python train.py --num_hidden_layers=13 --hidden_size=96 --num_attention_heads=3 --num_key_value_heads=1 --head_dim=32 --intermediate_size=256 --vocab_size=4096 --hidden_act="swiglu" --norm="rmsnorm" --norm_place="pre" --norm_eps=1e-06 --positions="rope" --rope_theta=10000.0 --rope_fraction=1.0 --qk_norm=false --attn_scale=0.177 --bias="none" --tie_word_embeddings=true --parallel_block=false --init="normal" --init_std_qkv=0.0539 --init_std_o=0.0106 --init_std_up=0.0539 --init_std_down=0.00648 --optimizer="muon_variant" --learning_rate=0.00743 --beta1=0.9 --weight_decay=0.016 --lr_head=0.0108 --max_grad_norm=1.0 --warmup_steps=200 --schedule="wsd" --decay_fraction=0.627 --decay_shape="linear" --final_lr_fraction=0.0 --batch_tokens=16384 --max_seq_len=256 --doc_mask=true --train_tokens=115800000 --max_steps=7068 --dataset="wikipedia_en"
Each number is 200 + 40 x the weight over its row's rms, rounded and kept within 0 to 999. Layers, rows and columns count from 0. The size before them is the row's rms in percent of the matrix's.

# layer 4 MLP gate, 256x96, rms 0.168, rows 53-64, columns 0-95
099,180,150,205,175,200,152,154,107,169,194,239,222,244,120,185,194,177,257,226,218,247,145,241,228,160,182,241,181,140,215,262,127,220,183,307,180,224,275,241,261,244,232,252,244,148,205,131,287,211,217,172,167,182,141,161,228,249,171,204,255,144,147,187,202,206,245,210,193,207,233,201,149,246,173,212,166,155,157,230,190,169,184,182,203,240,156,248,213,224,190,166,239,202,190,157,186
093,166,155,188,139,158,195,193,215,219,205,103,229,182,211,186,171,177,187,213,202,209,196,174,188,147,243,154,285,226,251,232,160,171,251,210,141,228,181,165,223,192,126,277,240,219,163,115,201,256,220,228,224,218,237,187,239,140,297,183,190,221,295,206,291,206,277,208,262,193,214,260,219,192,268,177,212,211,200,194,220,174,218,223,198,135,204,149,209,187,186,150,231,132,177,182,242
112,196,157,218,170,262,186,230,242,138,220,193,240,199,265,179,228,178,197,215,179,219,185,201,256,219,209,257,248,191,233,133,139,172,212,211,191,173,246,239,204,193,144,204,226,176,164,211,223,247,203,184,226,147,136,260,113,225,246,194,219,181,273,187,213,228,212,226,202,153,196,128,175,158,205,156,312,212,186,168,193,215,214,305,183,163,233,258,221,208,136,194,163,153,228,157,319
106,269,153,235,162,133,200,132,255,172,183,164,233,189,206,210,235,268,176,293,192,188,214,199,263,202,159,164,186,175,212,155,207,177,163,228,161,207,188,264,212,193,312,211,175,165,204,170,215,203,302,128,171,221,220,189,165,151,277,198,189,230,180,216,210,194,254,166,185,232,252,159,192,207,204,228,173,175,173,231,181,168,109,229,248,175,255,216,190,159,223,132,272,237,173,201,271
098,161,231,195,122,242,294,194,211,273,231,227,171,181,227,244,179,193,205,205,197,244,159,216,184,197,177,197,171,220,215,146,218,160,225,246,192,194,196,227,244,253,219,189,131,306,141,235,126,181,180,204,186,166,279,174,224,178,207,172,208,245,124,231,295,225,153,225,186,177,218,220,231,222,158,215,187,270,239,119,169,153,262,240,159,174,174,179,175,263,211,223,177,189,274,248,175
092,269,231,243,183,221,268,146,215,196,195,195,175,188,187,168,147,242,236,250,175,218,263,234,287,150,248,180,200,171,169,173,218,187,264,245,148,214,165,116,208,177,216,236,243,168,209,163,214,280,179,227,263,258,186,181,137,181,201,190,250,124,174,189,153,212,240,225,240,237,165,135,157,187,210,130,168,239,170,241,178,210,205,303,237,169,226,148,183,229,176,218,251,195,200,238,264
098,252,237,208,150,146,207,198,219,227,177,233,145,200,170,168,214,94,168,237,188,253,248,233,184,196,264,216,232,154,272,212,213,180,185,224,185,213,277,181,305,183,160,173,189,172,160,219,233,170,193,213,214,145,240,203,164,216,141,183,212,147,259,245,188,187,259,238,211,233,222,231,162,189,197,227,164,229,194,218,225,113,173,193,215,256,213,244,252,234,167,89,210,115,139,244,211
104,222,205,220,176,225,199,236,180,128,171,210,149,198,162,232,168,226,156,196,127,180,183,234,236,221,192,213,156,182,157,254,246,248,178,182,180,159,199,277,210,192,111,182,141,264,194,194,226,167,149,130,93,174,184,121,142,234,208,162,168,226,290,92,153,175,215,175,220,237,225,184,207,179,238,215,228,160,225,228,228,246,245,202,250,166,160,228,237,242,202,236,241,253,240,214,197
101,233,238,204,152,203,175,241,164,251,225,213,179,177,174,197,240,169,227,250,316,264,183,113,219,210,159,239,186,188,290,137,169,178,170,201,239,206,206,188,226,226,240,237,117,202,206,242,204,232,276,225,252,218,243,227,214,194,172,245,181,229,180,162,151,132,189,222,111,263,215,147,158,221,202,217,188,163,184,185,163,200,150,158,200,253,200,262,190,210,192,217,81,232,179,213,224
099,206,221,168,208,228,208,172,176,185,269,205,148,156,176,209,288,197,176,171,244,200,250,231,265,232,196,169,147,233,211,205,168,211,164,234,207,223,198,251,127,190,203,211,128,232,179,192,175,146,130,155,266,256,167,266,163,258,228,236,156,187,216,175,255,181,198,232,225,179,237,232,148,211,285,214,214,244,222,176,148,215,222,257,269,173,264,293,161,242,115,163,234,199,198,148,182
095,163,228,215,220,128,221,257,151,194,190,235,215,230,207,204,259,190,237,226,123,210,183,216,180,205,224,209,120,180,109,182,274,162,173,287,188,217,226,225,231,231,223,129,196,177,204,219,158,248,190,227,135,285,170,140,122,172,203,205,159,176,155,224,175,193,187,218,137,171,131,210,255,203,168,204,166,213,151,183,155,196,172,233,219,259,230,231,171,275,164,221,208,146,175,287,148
096,177,167,257,210,237,208,198,308,197,148,159,231,248,224,189,277,178,161,296,182,122,260,274,218,190,216,139,240,215,137,145,233,175,243,235,188,182,195,209,173,179,181,233,235,158,150,276,171,237,264,176,201,213,162,183,237,127,193,222,197,195,202,217,161,144,263,177,262,232,256,152,248,200,150,167,219,234,281,237,160,155,165,225,180,185,223,187,178,170,206,185,232,204,176,177,180
# layer 4 MLP up, 256x96, rms 0.163, rows 53-63, columns 0-95
101,185,220,257,163,208,222,171,206,264,166,160,225,186,232,244,261,162,206,211,207,165,188,185,225,175,225,147,181,287,160,212,203,270,229,179,240,94,188,221,235,209,204,214,220,181,229,228,123,219,137,243,214,230,261,253,205,275,260,202,140,213,240,239,157,245,174,116,182,263,183,164,197,152,163,227,188,220,213,202,169,173,223,175,234,217,231,86,168,187,174,195,253,124,240,196,244
095,231,192,185,193,119,258,271,248,238,208,192,204,181,222,218,184,112,175,98,230,224,191,255,255,133,179,181,170,149,233,194,224,144,175,228,186,156,207,175,196,168,172,209,178,301,201,197,224,239,102,164,233,197,212,243,232,239,205,191,232,223,188,245,193,207,183,171,138,151,186,230,121,211,228,238,210,163,236,184,170,231,116,201,104,138,253,206,223,161,203,180,187,195,238,217,142
108,129,205,240,194,205,225,230,285,186,235,258,223,256,205,242,174,142,256,265,164,101,202,211,247,219,103,194,208,231,203,163,208,155,211,158,226,197,197,172,212,235,191,156,219,221,122,180,231,242,235,249,203,194,174,217,195,168,186,167,274,175,245,201,266,257,205,217,188,200,156,223,263,227,205,202,263,243,143,117,208,251,262,252,155,203,205,200,211,251,150,142,195,191,154,143,220
099,236,160,147,203,202,164,190,250,219,176,252,247,175,189,196,176,212,190,300,192,224,204,193,213,157,158,248,189,100,216,156,210,250,158,303,131,231,184,241,189,299,223,172,134,161,197,195,193,188,263,193,108,194,176,158,195,177,226,181,137,167,181,156,200,165,130,205,232,187,244,181,176,189,165,221,176,198,190,253,200,138,123,145,218,198,235,188,164,123,189,203,172,165,157,246,213
099,179,205,175,226,200,226,219,248,219,142,214,114,172,240,196,170,231,201,224,249,229,195,253,237,218,191,171,182,237,154,161,170,200,173,233,280,200,221,202,277,155,194,217,217,199,163,159,177,135,167,218,191,265,184,194,213,88,227,229,266,201,230,233,197,189,257,245,139,159,195,201,235,272,197,204,218,84,171,136,179,135,215,196,219,273,207,154,157,192,215,146,256,270,257,186,219
095,213,180,211,186,241,153,177,190,193,139,208,239,181,306,189,231,162,184,177,176,201,234,221,102,181,219,186,284,231,144,246,160,219,165,203,240,184,258,249,252,215,305,183,238,204,261,130,158,211,141,138,158,225,190,219,194,156,144,211,283,216,251,228,181,202,211,208,205,221,204,199,219,152,228,227,138,222,247,224,180,205,155,189,202,223,210,208,228,186,197,220,168,198,172,64,156
109,170,198,162,192,301,183,214,164,191,228,183,229,139,208,239,189,180,198,165,217,289,217,156,221,203,174,183,254,214,146,187,182,237,276,209,171,201,226,247,196,224,173,228,180,255,230,178,190,156,218,146,204,234,240,217,197,226,218,183,193,218,163,217,266,148,176,188,205,214,208,209,222,154,210,93,91,222,134,178,242,162,201,179,251,111,262,148,175,190,314,279,183,175,185,202,167
099,230,189,205,261,190,245,177,164,94,224,227,242,253,159,193,275,228,191,205,198,208,236,232,222,189,269,206,170,227,171,258,171,191,235,327,200,214,252,205,264,207,201,194,284,232,159,187,216,145,254,212,201,206,182,143,223,153,201,190,184,227,252,205,243,220,226,190,201,150,248,201,179,172,173,158,225,143,154,138,224,177,155,171,132,113,169,206,139,201,208,100,193,212,227,212,175
091,213,138,207,166,183,222,241,252,220,186,254,179,110,164,190,207,206,203,264,202,194,189,258,221,214,206,261,208,149,198,179,184,239,186,106,246,290,150,188,223,260,242,219,144,193,223,207,188,233,231,159,237,231,206,215,210,232,107,160,223,231,242,212,137,137,230,250,180,186,148,142,150,202,231,257,185,207,223,110,212,279,184,159,163,212,207,231,207,154,257,264,217,247,259,194,209
096,216,136,240,156,206,176,198,205,211,174,204,228,152,176,149,208,239,293,209,144,219,185,199,197,156,176,152,246,239,211,259,257,156,194,157,274,199,166,168,259,215,222,212,140,203,178,206,131,220,218,259,203,223,187,139,251,95,123,219,143,265,157,207,191,209,180,174,230,255,140,184,270,214,218,239,278,174,170,178,200,159,206,167,140,191,178,171,178,152,220,178,280,208,222,150,172
097,205,220,139,175,144,206,165,208,168,248,245,173,205,167,174,184,244,148,273,187,224,229,209,237,175,219,237,209,174,212,241,206,183,198,222,179,142,259,156,230,227,190,219,171,232,131,166,199,186,137,253,309,223,236,175,227,229,242,176,163,198,206,210,158,223,116,246,117,144,128,250,270,252,204,215,255,257,214,160,275,226,100,191,196,160,194,206,189,178,170,234,177,199,211,139,233
# layer 4 MLP down (transposed), 256x96, rms 0.0905, rows 53-63, columns 0-95
103,131,194,244,226,192,283,219,234,240,217,145,226,181,240,183,219,219,154,193,216,139,272,168,256,189,241,221,241,225,259,141,235,210,180,171,232,219,227,197,265,152,162,164,183,174,294,273,193,224,178,223,182,292,228,252,206,220,179,178,165,218,249,303,227,221,224,153,219,155,145,134,186,231,204,251,91,192,189,188,175,178,215,226,215,210,246,177,209,191,280,210,214,171,169,205,214
093,137,231,175,189,168,132,158,159,219,159,173,189,228,200,215,147,213,198,278,202,140,184,159,201,263,227,234,200,212,223,148,115,224,254,205,125,171,153,169,201,226,223,241,252,126,144,154,204,240,327,256,166,203,196,172,196,160,200,210,194,211,207,203,174,172,186,249,220,246,244,214,210,184,208,144,315,187,186,146,194,196,228,230,222,165,149,161,197,180,283,169,226,223,162,163,228
110,90,177,210,166,196,208,248,175,209,227,161,194,176,187,207,195,173,186,184,218,168,206,258,175,219,233,203,188,144,237,149,114,189,141,139,167,298,233,211,178,269,181,256,191,146,207,134,131,136,190,226,158,197,161,215,165,121,185,192,140,226,186,201,195,180,245,222,226,116,147,126,224,157,187,170,244,89,185,186,234,241,225,175,196,200,191,254,241,247,179,213,197,218,206,231,203
091,181,249,172,127,224,197,208,225,184,161,267,162,191,150,150,201,222,234,198,169,163,215,230,189,221,198,189,243,222,224,252,184,208,180,287,163,213,181,231,84,194,124,149,211,162,231,194,253,247,211,214,174,195,207,197,158,161,189,269,216,109,169,204,183,162,217,178,244,265,148,124,243,205,200,232,102,237,206,163,243,211,208,213,237,167,210,222,206,219,157,221,252,219,312,141,186
101,188,215,253,204,154,165,137,214,215,208,177,157,207,189,210,210,186,130,220,161,243,249,204,152,263,216,172,194,255,215,300,240,162,236,294,280,185,172,173,196,159,178,239,225,209,193,170,209,208,242,172,235,250,226,152,257,207,155,251,187,215,263,178,178,162,274,217,187,235,188,247,226,150,256,227,187,153,148,246,190,208,191,180,170,194,141,161,209,178,271,177,171,210,307,288,181
096,229,219,196,201,143,236,229,234,230,255,175,254,207,166,222,225,186,205,160,249,209,149,212,238,259,201,257,228,237,252,203,174,196,189,122,184,174,208,221,157,236,131,259,213,184,155,280,167,178,254,156,166,167,205,189,233,260,207,116,208,252,222,236,281,214,236,154,166,224,120,245,210,129,159,195,213,226,228,150,269,181,234,162,147,239,210,244,204,267,247,214,103,198,211,186,196
117,164,171,200,230,222,147,236,218,204,297,209,174,249,151,216,162,229,217,159,175,164,148,238,242,203,177,274,226,241,168,228,189,260,221,227,166,136,212,156,198,279,218,146,213,191,193,230,169,236,198,187,148,222,165,178,142,221,263,153,172,179,196,137,238,128,152,198,270,238,176,213,177,152,190,184,160,125,254,192,191,226,111,251,195,187,159,143,174,156,205,296,153,214,219,173,238
098,207,159,226,156,213,214,222,236,230,184,271,115,163,186,208,207,222,135,186,123,248,236,172,307,237,207,256,92,197,259,209,225,251,169,165,193,183,164,186,211,175,172,211,194,225,207,213,215,252,168,132,181,198,215,128,196,234,246,180,207,168,221,161,193,214,172,227,195,257,250,145,131,177,230,185,239,207,149,213,239,269,220,164,209,153,127,225,179,246,220,161,238,198,217,292,150
103,141,304,162,223,223,221,166,138,200,261,211,210,167,135,211,210,251,205,173,126,208,144,134,238,186,204,150,180,216,231,205,196,174,247,295,224,206,231,247,222,179,212,159,154,205,288,234,259,314,285,166,205,210,298,172,175,274,171,242,174,183,209,181,141,215,208,204,221,180,171,178,191,178,213,160,155,193,186,209,222,162,194,190,187,202,212,200,159,189,162,141,138,191,167,194,186
104,228,167,212,168,157,184,216,210,155,170,187,204,209,201,216,180,230,188,207,279,223,225,202,154,215,263,196,283,120,266,172,198,183,252,187,154,178,260,242,221,259,171,255,268,207,214,216,153,199,242,293,157,211,128,159,191,176,226,193,183,269,175,187,115,170,210,140,211,241,251,160,194,279,198,258,243,213,166,252,234,197,230,205,213,182,203,268,152,226,203,81,189,181,197,211,191
099,229,213,215,180,114,279,220,180,226,213,193,224,151,263,142,176,141,217,252,227,207,223,240,189,155,160,200,246,243,203,255,217,187,109,279,200,114,207,211,160,216,197,180,140,155,204,204,205,201,159,272,215,218,138,196,195,201,158,161,275,263,246,216,220,207,177,219,174,183,155,170,193,230,122,198,100,228,214,156,271,220,185,175,243,241,244,209,194,172,207,198,173,277,252,168,184